Weights of a small GPT-style language model, trained from scratch on English Wikipedia: vocabulary 8192, no biases in attention or MLP.
Each number is 128 + 24 x the weight over its row's rms, rounded and kept within 0 to 255. Layers, rows and columns count from 0. Numbers have three digits each. The size before them is the row's rms in percent of the matrix's.

# layer 4 MLP down, 192x576, rms 0.0517, rows 100-191, columns 384-447
099:110160158114136124154140139169137119126153165138122135097101139161124155092130132113113139099126105090165124135110159111080136092097148176133129099103145143135134120121150162121137173131117134
102:121135118154112129136134143145132110155131127093127110134119114167088103135122121080145153116051139148141118124153093110094121116137104121153114137158112162139126170119138144119148072142129132
094:158171168139162123098134142118114141157143138102122142107134106104109103140111123144100164113137160126162110125099167124105116127134139135158104123151148123143093150130112115151114096140120103
103:149103116131143139147105114095112119099104155112102109142123133163125089111098153134137175149115113140097062136137117147146150100192151111104110160126132114113084150102138095109155135133102096
103:085115130098115137097077135118153155091120153134120133121109118162095109121153121182145117103113104154098147168154141131123112107149119143146111105125111155167159108142103187120081151118141164
100:127160160149168144109124148151133141121097149171097169133159119158089079114134115177103115130144115150094107129078139120084157139167136126142113152136110130140103118117086076134112119129116146
098:170159114121148101141125180136145133180152153129130170128127122117120095171114146120113127134116090147127122144076153094085164117128120126127089133127139135118129152139125115129141128147130106
096:110112093070128121140118121150093163085136098140180172134108077139213190182128161106127089170139120092136116137109100125130102158138117149126156119117111133183161106109110123154124114113133138
100:091093170161150136154129101109142081127125114114116103109125147082105136094158146107163142119127176116161123091144185137104108126121158105121117111112119118115121118097133165136143142115112139
093:120117122123123107119164119106066125124052090126065105081150168149130147099113122084136092115128205137142124120139119132086124116139142087105102162122091116126125169118134136129130144153113122
102:157138122104134108149075166089074150175169107138128148115111126138095083119088121103121160084140107129142160175107133139098154097123166147096145144085127078114119168132139114132113133128135100
126:159094115167116089146116083107154162123114115178084136116142129146124118110101114183095111127170119119136090142134162124116106105083151118151113066120155144125104135125122126166148116182138119
106:136105139148152161164152118139112167174114104136126102194152130117151139119176103138104128154106165125116156120161142117146134159099160142155135135082174135130152154133150094162142130137110141
121:136146129119120141159083138142149133104121115140144146146171137148112130127082140135081112132146131140116163135124118149172121099128147115145138120117144114110122133132121091143119109147127082
109:148160115141123107200047103140128100124142107118131106150115093087126122129133148103110077127159092166139152107144106116129125150136110106066144128095179127146151100104135140129143148108138113
108:104166128137116167105131152161156113138137090125136084105137102093179136088154121120144122125117089153129105140135133158114135162098139160154108110143110128149161132114134137144088124151095140
106:156155160168102115159111120141112132093122132152128157097152168122079142169117095098139131122104129118112139125123099094149112124143117113124165086140109141173108135162175145127144124092132122
093:143101133123138143095131128144108127158157161109092108120159150129151118098117124106100113181111167116136203112149099119084127131105101135180120146099142125139153118158114121138171118134100090
102:120148146179159144135172084143134166179140148110103135178112172109146149159135145181141170137157139147161133137216113101109152143128131123132112083103156114117153099109130103184074144149131119
101:136149118074149112108107146122154111149166146128145092098110148098110108123097138151146079136150097145146128157075135151111081085134144132161140109187114118065137133118143127156150142132159144
099:145125136115144163172140124132151128070143147158103100158153156124120112135094160140127154175145109081110067102153106144124100152144125148155154131123130178151134112139138152091088147145126156
103:078099108116161107146135126101102094139141094094116112138122163137107132104145142130104098163096137135119127130153128103100129166143135143145120148132154166098166118158138089119149134154163121
096:135080110076099125134091134116155142092131167150128128122118190096110149128129175095154157127122123136137137100114124116136147130158154155134120136111129132124117112138135140109128146105116148
102:178098125164111123113118116154135131092147095078119170130105140152111130134137147150129123161140144144131150054099105166115126122148119080127135113117085149138130135121134120141126118113105124
096:063112138153105115154128118110136144191126145121110128143114089160147159134132144152099127146172094171091136133135127132126142084093119120119131159117130149118070117104144158150144116101129147
102:113112135091110122132067117129109140128137103094139160168096157128092128127117139151147107118156135070155130138094138160124111158111158146132084141120134179141127146130127141131122131166100137
098:133122166139130119105107115162109114110122124121120115119118149079118156116102088120136166098117138174103145075152141147139123152165106133155143141127111140162155097123130109113092121113101091
100:108085149150086145190168085099136153058121164108085109161135141162122096118126132143120103130120104085121127139117140087127143109117105115093066130117136142132115131120088140134158114140099108
099:129123129149117181087176168137087140119135097111132127163140120137129121109102162140107160110120152102106145142135137096142126128143141137171115109100118097127122138097135119159130135179097122
102:096148080117074134144096112118153074111157152113117105100132096135148118079109111134141157122138151088099130170161122112181117120111116138152131122167126119119149088132104137086128149145135127
099:157127097151152154127141092151175129107170127130081104133150147070093098101070090130132152163147084137141123074129149134124113148121149116118121115164136112085131138162133129154096187102141149
093:169137126112120189121126130112144097119107157180164129154108144149128082102128111110162073161128130116111155119100104173092114106130139140112118116142136080137166150109103156129151150139169107
101:106141116158134135073130150076158144142156124152153110146159135090107127147133140134149159127133161101132134089138123110119100104099106142147113122127148122102244098112126139121099122171104159
105:160133141137126113136143106144074119049122134148129145093129128155118142101133088117127147092090118168139145080110130131128123146132112181111140077084140130137139113154126125105088155136104109
107:126116172117139106139118128126086133193104136189145107122129118118135110132100185094132147146160168101167115095162132119099148128147147125117154121145135134136109157107091141124093139099128127
098:132101109103078146099107122133141118165162126135157176104138133091139132116141138124112120134141145150156134099100121124103128154110118110123109159141164143135128119135131108107132134132145087
104:151108131146109117169138149156159112105144100134150137145148141116130162135091149122117106096106136156126176125125142147112175129134131142097112091132133144095152110120140100176112083104105128
095:101112144138170124128103122132144106121157118133152142144114098152095137125107117125140086130137129128115112090165134096125151164114137086156101119131166116174146149113114127112082114168117089
100:166095124154153159129120081148121170118151121118175122141145117120141153141153099152100134140125115161113137141143098097098123138119145128148150158146127100084127129144111100102140111118082129
100:149098101109098154171108081115155130078160142099171088152105172129114141124102077136099123046162129158157148136086096154161136124106104159172156158138157142166098110160162157147115108129121105
098:133153141113143063155137129178108137118082131063122102099156140130153138107107139103116157142129102108156155123143140125083150134156109161104073135117118113164157110139095125169130149168130121
097:117134101126095121122077108072137131138149175142123073137123112131131137057122129120114138147146145112119145146180134092119159116115137087163130097126131093110143125092143087139175150103152119
100:170126103086130083078159124125088124154114148146128095149122126111122132129150113112138109094153125089124095161120117144144113120149131172144127083137153104113130121113140100132164120078128137
110:159132122125148136124139140150126126153114125095135151138137113168157129156109150105143126119130082074098088160088164133120087085134101162137131158089148127111102156152124150079147148122133129
099:123138124181124133120139089138161121141125153137169105114121114127180094162085138101149137073152139138103140098151152101120112059104138131106111096148142114129119109140154125126125117143136110
093:097129097147106130105161141104124122117162118123089113117139104139132168159155124165112113136126112128103161134120115106134123116142153106132158139111145172165086160163149124133178162115138170
102:177060144051134134107157125124112149061172160105126130162163129139120107088128100096103125194132119076147079118112114165156139158152120096109127121091093131092148121140115120150107105099151127
098:135134091133101199089154131146130148099152147156092108143085132166153109089113105152157092124168117097138103106122181137110113127114088131137124066138144101080164124131107127119129142130146145
093:122091151133077131130155134115119112076111100165130123122102134131164162110115135138121128140100124100132124130130140143115120198146141141120128099128115092145130145125153143124125154136108128
095:055137134173139119164124130141113094154118133141155148114133110107139146137089125134197106098135101130141105189101158101129131156134087112124144105166113138098144113083131119081144108120142123
105:077167114129125119095168130153111151110135152085123080110116160109111169106114126162146136124106141118166100118141126129111130121131115101127150115123101132120169151130135074128141110144147125
093:112118166126149139127160099149106128120048143115113146135110096149127151146099146103161125100096155121121108167127130146121095117157107105165174123127093161091106144113138122139171131130111115
099:080102112089100129106131149136100131114122125142132136128100083187101148116137089132143136140135171113160140079134107158129110085090094140106185122108098119127150108163125098121135128095118111
101:109100137136150107145129140124142167168160121101117143108101110145114153090178081102170168042114126144111107138148110117130133138160125115142115140171115117151101144085131104097151128143119161
100:106102145131127147127096168131088099143142136131151070133094164113125121101150136082141126126105092137113096160120132139121134090154124103156163074156101164096171145152135121086156131123115092
098:132127102115146123167092135132183128138114121104163108137150118096169135156125136126125131135110108148128123131103121128137118139120127103157143164130138103110140130126126135139124130150175141
099:094145134163114121088135137157095113128106159100132150085156124135133110184118138122132113151144127114100126106135127115142129139125122090138144119115092114075096123144144132128132134092108154
097:145133138141127119135123142136147129103141085128142145105135131101155132128113176119108134175084124125129121141135151116123145130135141127121147111143160117125134106109169170113114108119100140
098:207101126125108134105139156142090130126106092120097072117115140135130098151117142120115144099120125157107181161159150137133104112114097135128128119164105114115146106136150143094138175146122129
093:125134111132140074087158116104074130174122100122117112126098109138109170092144130118147120138111153135171133142105126120159164116099134112113135136103098133128090135122120117116123094093142129
103:125175091139077147147176139134110077156117127119139083096154104109134100134147155087092124111120113118134141150131143105154107112092124166140091109158104154119147136126143142117163121147156113
106:107148131132138095131093130114159126096094111135126168111077169064093117096111131161089157110162124148112142082115131095105113112103118151111109158104133112096175109126108110120083096129092145
096:146152133156162118152124153114134113075152145134159176149101100110122157135135100127124089139160116116157161108124113140108127130107113091122126124134112118114145125155160141100127129155153126
108:158182113122131133122157106126115135195137125129109085101183157126168150115100122137123195103120127112095146121171153123149126147113149119196132143146123072108127142119153121140157178121139095
099:145104159172111128155168139148127119114110159132127164133067130098081136186123151167126133041095112129190125149086098097158085084124121145132100113122105133132133125111150090147145140119112109
102:128089114159172133120095127130176094121127133093100146122117125146120115121126089087113132063112161101100115134110099118157130138124105121112131164115161128140105179110131130109132101123126158
101:113131121081158111150091121124160127104082149159067121176128154149154131129130102145106133162150087087120179107146117141134131091148094135129119108054132107129168120103107126111166153139135162
104:116120131126143115131112108117151161132090143159161116112095106119127160153194128149160112163103128129129105110112164133135146123158140127118116099140153117153138152128147149161078126165162133
098:131114166171134076102150127103152124129112151080148086123111106167156115131124164094119131103171135096106191103124167100150042128102151116178147108143118119134147109134106127173124103124131131
096:147071134156103111124106106126126150145123140121154078117132184128144125168134142129154131143100133107125126141141142147130107157131107138108142135130148143141068165140118121125092082093131167
099:129142137115132141104104068151130144098143119119108129139152152151127123122155122104116118094135171111130094100114120116137166143089123120140134070122146146168120129081096116130093156136132120
092:156148114101149128117089116163099115084192112147148130134090110146113102152108120138122121129171129110143126113090164147136122120103121128137106140084146092110115151109146133136107150138104159
100:159120125124112171156137166152119114199133130130135143111193071109165118118104152098110133132127123100150158107143117107158150101114127119121097118130097121119087119107146136107104139106125131
104:123136175132103133152119084131112090076135096121137086082170132169148100110147104139165159144141121105119076092070114119130173112166124100112113114133140130126130116107131122109105136063146181
096:060201162120139132120153098111067094148108103145153130122052109077106134100146146129161069141161142123125126166157123147129140156141128111155122147137154104127109146121127155126162143126117124
103:116128116154126125053105110149133079171093167150158150103158126148120144098158153139151143126137145127149130161172144141108170140107106106145093091107100152141112119167135143143135091121098179
090:134127155147145106079100112150134123145165137154084125096150114132144085161119127122172141158127131110127138155150112147099148152128114090074109140120138123154133100158135138149153123131109150
096:133110116108133118142121171099195141069106133109110170114146111165093182141084154128149080105083136114166112135116145081137141095134133116133111102122144145119095092163112135169086104141079099
105:152135115095140111145141147138158126114092194138153088085178103168136150150119084143132110129149126089169150091071123112112173095158155164122129184104111145108138153139122121114136169128099158
101:136095154154102093126084146158133113186175109193128140139116146156083094089144143128115115112102069121136124142168120135135126153118137146123128122152173106130128129141150163127162117122110141
105:051111154121106117144183145098123161165108142158123129141090136164119135125135163125189117076069120078108125119121117152109119116118155121102149132115143144106159134110153147076123127116154101
104:115112086111160095148144143113126135115081122053151120110142111182120131153093138168115122142163102120151126161115156143130066109117126092107115109123150110133112123092110134137139129109099100
098:115046174134128140136142112090150097158176135123136152144108136101105139144123093157154128118164077116141135129134113117100134145098124151151111197163116130115109104130113127123132158149124123
102:114132128112085138160120170145169086133094155081114131135180135144136098158148119146143145180140119139073106136093119142142165096123101099150135153171114118098142112161118155079056097123129174
095:131085123122124134155160132127135085121124165151157129068101129180116165127132140105132125118160143154127107119145125138132119142129112154138144131150134140127130109117132123092108145126144107
097:164139163137151120106147124137135105122131138104163095134152124104111121174158103148156132089106119130143143145142136181122133132136182113147156136089123163155093111131138136113102133127173155
099:160107098142133110134103155108103120129140147144164120099142105117114122117114109109131149141116134120140113178117127105145124138105158112137151136109153147129140094119148084164100130140109106
100:129142155158097134092122105102142131118153143104103108118159166099113155131100136128147136169129162149112148141144130106137105132135128089110126191125137143105074141135147118080112119139131088
090:111152152089116113116102165170096111111099101077118111100139139144153128073134155145147128102121118118092104119155130106138089118094115147122149169091113110122122102166089121121146144153111145
103:100102117114106140117154140160084119137132112131116127101158165162163122097123130067115162119106105097096105165150141126114104148117157115094179111076129110124088063139101111131094143108128158
105:144158130109131132122167093146112122121121169119122145147141172104105090131171144120145099086140147146150098149097136141156148145126171122122096160145143135118110101142124150096135148106108098
096:183148078118137118104160131130177128152127112158162119139161094152144146125126143171121107147116131135117164088085092136142203081140090113124113171134091124147091116147118121109108097141158154